{
  "n_kv_head": 2,
  "vocab_size": 660,
  "activation": "squared_relu",
  "norm": "rmsnorm",
  "qk_norm": true,
  "bias": "all",
  "extras": ["some layers without positions", "local attention windows", "gated attention", "value embeddings", "hashed n-gram embeddings", "a smear gate", "an embedding shortcut", "capped logits"],
  "init_std_down": 0.0,
  "lr": 0.00725,
  "lr_mult_down": 0.7,
  "lr_head": 0.00552,
  "schedule": "wsd",
  "final_lr_fraction": 0.1,
  "batch_tokens": [8192, 16384, 32768]
}
Each number is 128 + 32 x the weight over its row's rms, rounded and kept within 0 to 255. Layers, rows and columns count from 0. The size above them is the row's rms in percent of the matrix's.

# layer 2 MLP up, 384x128, rms 0.165, rows 109-133, columns 0-127
size [117  98  93 104 136 108 107 114  65  99 102  95 112 106 103  92  99 100  86 103  90 123 110 102 108]
[[ 70  82 131 104 131 147 150 133 126 163 133  66  89 144  51  98 168 106 174 109 112 154 136  95  91 145 119 125 123 165 139 114 106 173 167 158 148 164 143 181 149 120 196 124 164 182 150  80 144 138 152 108 123 143 147 166 169  65 140 144 204 121 152 135  86 132 141  94 150 106 103 135 180 168 152 128 106  97 126 135 147 130  76 128  51  67 115  80 199 165 133  95 172 128 176 143 153 155 134 142 115 118 116 152 118 151  88 101 140 158 158  67 146 151 143  93 101  85 180  94 177 137 125 166 108 116 134 124]
 [ 67 143 111 138 139 131 133  66 130 192  99 153 108 121 132  99 110 111 125 134 114  78 132 131 153 107 139 123 131  87 143  89 163 182 137 201 103 141  87 161  70 124 104 121 146 151 129 102 138 148 144 160 229  98 127 125 101 114 113 140 105  92 109 112 142 134 133 139 114 113  83 127 115 158 129  57 132 136 122 146 135 119 109 108 139 115  55 154 160 144 137  91 122  73  56  70 162 145  88 142 158 173  98 165  98 197 150  99 137 213 133 145  89  83 118  87 144  91  74 123 104 152 149 195 140 138 170 150]
 [133 183 116  85 137  69 152  77 148  93 144 137 115  81 124 112 169 117 167 165 112 169  57  99 100 148 169 150 156 109 161 191  94 111 137 116 114 145 119 172 115 165 214 137 122  96 155 140 143 135 119  96 110 111 133 144 166 146 161 137 141  94 172 116 170  87 141 163 107 144  95 180 189 113 156 136 162 117 142 135 190 114 161 129 124 106 126 156 177 112  86 160  93 144 121 153  87 119  83 139 190 165 147 101 120 133  93 131 127  71 132 193 171 145 171  60 135 148 122  91  94 191 162 167 140 109 155 104]
 [177  93 143  90 153 112  50 144 154 102 170  89 113 124 135 102  95 114 130 110 213 114 169 135 138 167  71 142 110 171 134  86 119  99  93 157 115 149 133 104  99 112 160 127 139 100 100 187 170  86 124 103 179 103 126 120 132  95 143 203 103 142 105 166 151 123 123 103  95 176  99  87 181 175 173 139 154 121  91 107 189  93 131 138  95 153 115 160 110 153 131 141  82  98 170 120 140  62  78 149 118 122 127 163  66 158 160  71 173 125 118 123 151  92 118 129 174  74 125  98 113 137  95 128 152  65 129 124]
 [163 142 167 152 131  97 114 103 151 119  97  85 131 111 190  89 112 100 132  72 120 165 101 147 128 112 148 115  79 114 119 126 196  91 149 151  72  87 142 175 151 146 173 147 184 109 126  59 193  94 116 135 101 166 146 141 129  78 125 161 120 141 108 131  41 103 128 132 100  79 142 116 120 107 152  98 161 145  88 191 106  97 169 143 126  96 120 134 143 117 129 103 138  86 142  84 105 117  94 129 123 115 160 163 128 180  75 110 104 115 173 157 225  55 139 155 114 147 111 119 111 126 149 173  93 125 156 185]
 [106 137 128 138 161 111 130 154 146 139 146 118 142  89 193 104 180  83  54 139 145 152 170 119 133  81 126  74 120 161  79  53 101 125 154 155 109 143 149 132 146 133  73  68 120  71 146 109 110 123  66  99 177 114 139 115 123 145 183 125 112 122 143 151  86 145 134 192 149 124 138 146 125 152 219 114 143 147 102 164 102 111 113 134 114 116 200 106 172 105  90  94 114  99 150 112 179 104 114 156  49 126 155 103 154 135  84  83 156 105 111 134 124 202 196 118  86 164 114 123 117 136 160 113 110  97 121 143]
 [129 138 195 149 125  76 170 145 124 160 138  70 146 103 154 111 154 142 159 104 148 106 111 169 110 146 122 119  90  80 215 118 135  91 137 139 150 104 103  80 106 129  97 129 159 144 143 121 170 140 145 119 110  53 122 147 161 139 212 160 182 181 111 177 147 150 105  92 161 150 139 122  87 155 158 158 117 147 125 102 137 110 103 173 141  96  66 101  85 126 137 203  75 109 154 109 176 139 152 110 109 157 175 116 158 140 150  78 115 163  96 189 169 129 125 158  91 145 172 152 155 140 183 136  86  85 145 151]
 [123 137 119 105 111 138 152 137 155 151 139  95 110 174 124  56 147 164  85 146 147 106 154  97 101  97 221 122 158 159  90  72 170  88 157 173 147 110  86 107 140 155 126 148 155 106 123 134 130  96 149  91 202 147 136 127 152 106 170 110 140 102 123 141 136 172 118 103  99 127 125 115 171  88  98  53 137 162 165  77  66 145  81  40 144 113 133 181 144 134 135 123 194 125 119 131 112 180 106 158 119 155 178 117 145 179 145 162 146 170 165 152  89  88 127 114  89  96 111  81 125 103 121 172 183 130 125 139]
 [ 89 128 115 122  67 109 148 165  99 135  76  72 149 148  92  75 171 121 166  93  87 129 173 123 169  76 143 122  93 167 142 122  82  81 170 118  68 104 118 142 108 170 161 130 158  85  99 180 121 118 138  53 130 121  84 123 127  95 137 110 167 119 202  94 143 136 124 108 105 129 153 133 112 158  80 163 156 144 106 160 131 132 185 128 159 135 130 172 155 107  86 130  52 131 134 178 125 110 121 163 154 115 138  63 106 125 130  94 126 129 115 108  69 130  94 133 160 126 100  91 183 182 140 152 203 167  99 133]
 [106 149 102 157 188 129 127 103 138 114  95 189 187 140 186 138 133 109 149 137 182 100  44 123 101 185  78 190 123 131  97 150 119 153 148 154 152 155 148 133 102 133 168 139  81 123 156 103 168 133 190 159 126 121 100 108 213 142 160 161 105 164 128  99 157 103 165 106  97 144 125 148 109 100 138 150  91 146 124 177 129 114 119 113 133 172 116  56 148 100 109 188 107 128 119 139 154 143 163 108  91 140 103 110 104 103 122  74 129 139  68  94 136 169  88  75 130 164 127 125  97 118 157 161 137  35 152  91]
 [118 114 139  97  99 141 143 129 168 145  63 139 109 160 192 151 182 101 142  87 115 164 156  70 151  93  97 102 120  80 157 153 109  88 138 131 109 121 115 124  58 160 178 147 106 168 128 148  90  96 153 120 108  81 167 101 122 120 165 157  96 133 206 135  70  99 186 121  76 185  94  94 106  66  99 128 109 121 120 118 139 156 143 174 168 174 117 107 109 131 188 151 101 106 137 162 112 109 141 106 195 195 104  96 162 104 136  99 161 129  89  85  82  96 106  83 137  96 155 112 153 136 139 122 136 101 141 170]
 [132 117 158 132 103 171 120 164 128 164 136 127 107 128 152 176 167 112 134 140  84 106 140  96 126 102 127 197 113  77  96 111 116 125 159 101 170  79  97 143 148 192 133  82 120 106 135 142 164  95 195 138 111 140 110 140 158 119  62  57 102 118 175  96 107 145  56  85 139 130 104 138 124 190  83 138 122 139 161 107 148  98 181  91 139 127 130 135 164 148 158  96 105 169  92 159 110 130 151 140 100  74 147 135 181  92 151 157 117 115 159 153 124 105 101 145  93 137 111 149 129 254 188  99  84 106 137 124]
 [101 162 110 142 140 141 148 139 115 101 164  54 108 100  88 180 113 133  74 159 122 142 126 166 169 122 147 146 160 108 185  64 144  57 138 130  77 132 159 154 141  93 114 145 120  97 205 144 134 128 131 125 166 136  96 100 103 111 122 121 155 183 151 139  93 123 128 156 105  66 156 119 122 106 107 151  83 130 170  64 171 119  81 167 133 120  81 119 137 115 134 168 124 161 136 136 105 100 123  98  90 169 177  67 103 162 108  95 130 105 103 140 108  56 144 129 123 158 184 145 160  91 150  33 131 106 130 186]
 [124 169 158 106 182 152 122  83 107 166 104 137 128 153 157 113  99 117 113  78 162 113  76 152 148 131 132 192 171 123 147  73 168 115  96 119 147 187 131 215 120 111  53 153 108 121 120  90 126  81 135 110 165 113  69 124 142 120 155 117 131 114 183 155 101 135  97 138 147 103 141 107 183 140 140 170 174 124 133 107 112 168 135 115  94 172 131 194  55 102 120  89  68 131 108 126 104 176 167 158 143 125 149  78 119 110 127 120 155  87 127 131 102 132 144 115 114  70 154 102 188 115 164 146  98 141 161 213]
 [ 71 135  93 126  95 114 145  72 161 103 139  83 168 120 108 195 130 121 133  93 104 110 167 125 123  77  98  94 125 129 118 168  94  83  66 104  85 166 122 176 110 146  74 117 142 165  94  91 125  65 101 154 166 141 126 124 108 104 178 136 147  84 100  98 106  82 132 128 156 120 133 108 110 135 144  91  72 126 140 130 157 118 117 140  79  97  82 152 175  69 157 131 119 108 152 148 123 153  93  87 163 174 146  96 187 232 101 185 118  93 115 172 184 152 122 136 105 176 118 138 169 132 108  93 105 142 154 127]
 [134 138 158 126  79 150 117  98  87 110  97 116  92 167  93 100  77 102 206 111 102 132  98 151 164 131  87 177 127 123  98 157  91 142 148 139 150 131 105  93 107  98 112 114 172 149 118 130 135  23 143 144 103 116 125 130 128 146 121 125 115  86  69  90  50 122 166 119 114 147 149  58  93 140  95 137 135 168 152 106  98  65 121 100  89 168 149 143 160 113 140 163 129 178 185 124 142 175 112 124 154 140 137 148 110 116 165  84 138  64  79 127  97 198 194 123  95 148 121  87 125 148 127 129 123  60 108  90]
 [140 139 144 132 224 156 205 135 148 147 186 149 132 188 137 102 132 131 159 155 132 132 124 151 148 126 114 119  98 125 146  72 165 158  88 101 192 128 158  88 131 166 125 153  83  87 121 102 143 134  80 187 113 133 123 140 170  74  90 121 115 158 154 109  98  80 134  40 127 137 120 150 111 123 172 187  70 107 122 136 138 128  58 135 165 126  98  61 137  73 153 135 114  72 104 130  98 156  69 137 145 106  97 155 125 135 104 168 112 123 167 156 155 125 117 192 103 145 122 171  89 128 178 119 108 121 127 137]
 [ 82 143 108 139 109  81 102 117 187  98  97 181  93 112 176 120 114 102 142 189 168 145 160 136  96 175 125 153 161 117 129  81  89 182 147 114  54 100 132 167  93 134 113  88 102 105 137 104 167  90 104  72 110 103 127 126 112 142 105  59  97 138  96  50 127 173 111 158 144  81 128 170 148 134 120 155 143 160 121  95 134 179 161 113 100 166  88 130 125 146 124 144 156  98  60  73  98 121  88 158 116 113 119  76 127 123  75 157 141 136 145  79 103 122  98 173 106 158 110 142 132 121 132 179 111 119  38 115]
 [101 155 102 178 193 113 230 117 136 164 179 175 151 102 120  98 122 134 158 146 129 156 155 102 131 155  93 200 158 153 147 106 163 154 107 177 125  95 139  71 139 153 145 123  77  68 120 125 128 178 121  67 128 120 137 141 120  84 149 134  97 134 147  70 122 158 107 196 117 116 107 141 119 104 128 133 114  86 151 132  88 161  90 187  87 116 137 135  41 122 126 119 172 132  86 133 108  96  70 137 101 107 154 110  98 125 162 140  55 123 117 146 142 121 135 166 132 159  96 106 154 186 149 104 160  74 115 121]
 [103 184 132 119 151 112 105 112 122 165 116 135 163 193 109  79  82 147 107 114 147  38 129 137 151 191  85 111  64  81 128 106  90 119 150 120 104 113 139 165 116 186 154 125 131 131 116 139 157 168 134  36  97 128 116 111 165 150 137 133 111 150 142 139 173  90  65  91 121 174 143  65 126 132 138 151 137 135  68 160 129 158 125 127  95 138 110 127 103 169  91 156 139  90 201 136 124 134 148 121 118 144 152 147 111 145 139  74 124 118 179  94  93 124 175  98  81 142  84 157 144 123 137 191  72 131 206 139]
 [118  89 102 138 122  69 117 100 131 184  86 126 122 209  95 182 123  90 137 136 103 166 101 142  79 170  69 148 144 117 129 148 102 144 128 106 109 144  82 119  96 121  69 125 135 109 123  97 144  83 153 130 129  94 113 156  81  98 135 118 163  76 116 106 134 151 142 116 101 117  78 137 195 133 135 151  91 161 139 147 131 108 139 193  89 111 129 108 112  87 100 167 186 203 150 134  96 110  89 134 166 119 152 175 136 112 168  92 200 128 147 133 161 162 188  92 154 153 130 138 134 190 188  83 103 156 138  69]
 [123 210 190 139 120 118 119 197 103 133 127 104 127 131  80 207 135  66 210 113 104 101 131 102 110 121 120 131 182  77  65 170 129 118 151 123  94 137 142 161 118 191 133 150 140 113  89 114 156  82 132  72 139 110 192  84 136 157  94  68 195 120 123 106 118 182 108 164  99  91 162 172 131 177 155 153 105 116 129 135  96 160 137 175 122 125 128 157 168 157 105 114 111  96 110 171 174 168 135 111 186 107 118 113 135 179 115 140 137 138 133 117 172 177 154 129 101  91 114 140 130 122 116 142 164 102 131 142]
 [116 135 148 108 151 110 116 127 137 179 112 150  97 161 125 136  80 170 190 171 169 142 172  89 104 123 140 149 188  81 200  70 133 188  92 131 144  66 154 133 146 118 142 159 143 119 127 119 158 139 132 138 133 150 173 119 131  78 128 134  98 126 151  90  95 105 123 125 142  95 127 127 152 162  97 136 106  67 212 138 137 115  96 228 108 153 200 149 105 130 148 115  95 112 123 149  96 118 100 190 133 165 112 142 140 104  67 135 150 126 156 151 143 133 112 146 139 149 212  65 112 104 147 189 159 165 125 150]
 [ 98 150 108  64 135 130  92 176 138 120 157 178 101 135 154 133 161 130 154 193 132 148 134 158  82 160 108  77 116 100 136  54 113 131 134 151 172 158 128 116 127 193 101 200 116 102 172 116 113 148 135 148 155 164 196 102 111  78 138  99 129  73 149 134 131 149 147 114 184 182 144 156 157  89 100 110 101  66 138 144 149  97 126 122 156  74 122 154  85 140 158 109 125 126 111 138 120 185 113 153  96 102 138 168  39 162 120 118 117 116 108 149 149 116 138 120 135 159 167 182 140 145  54 138 153 137 138 213]
 [149 152 198 129 115 135 132 133 170 125 122 109 119 135 134  66 125 113 162  98 162  75 106 140 156 137 190  80 185 115 122 124 148 100 134 125  66 176 120 138 128  79 103 167 153  94 114 150  92  80 170 155 138 102 130 144 153 146 109 152 104 126 111 141 130 185 167 117 155 187 156 119 128 179 181  92 112 150 162 104  88 113 110  84  98  83 125  83  85 139  82  67 172 180 110  52 105 155 113 158 100 144 192  72 169  92 122  88 137 134 130  83 174 153 152 101 145 126 134 186 144 132 152 178 131 170 126 133]]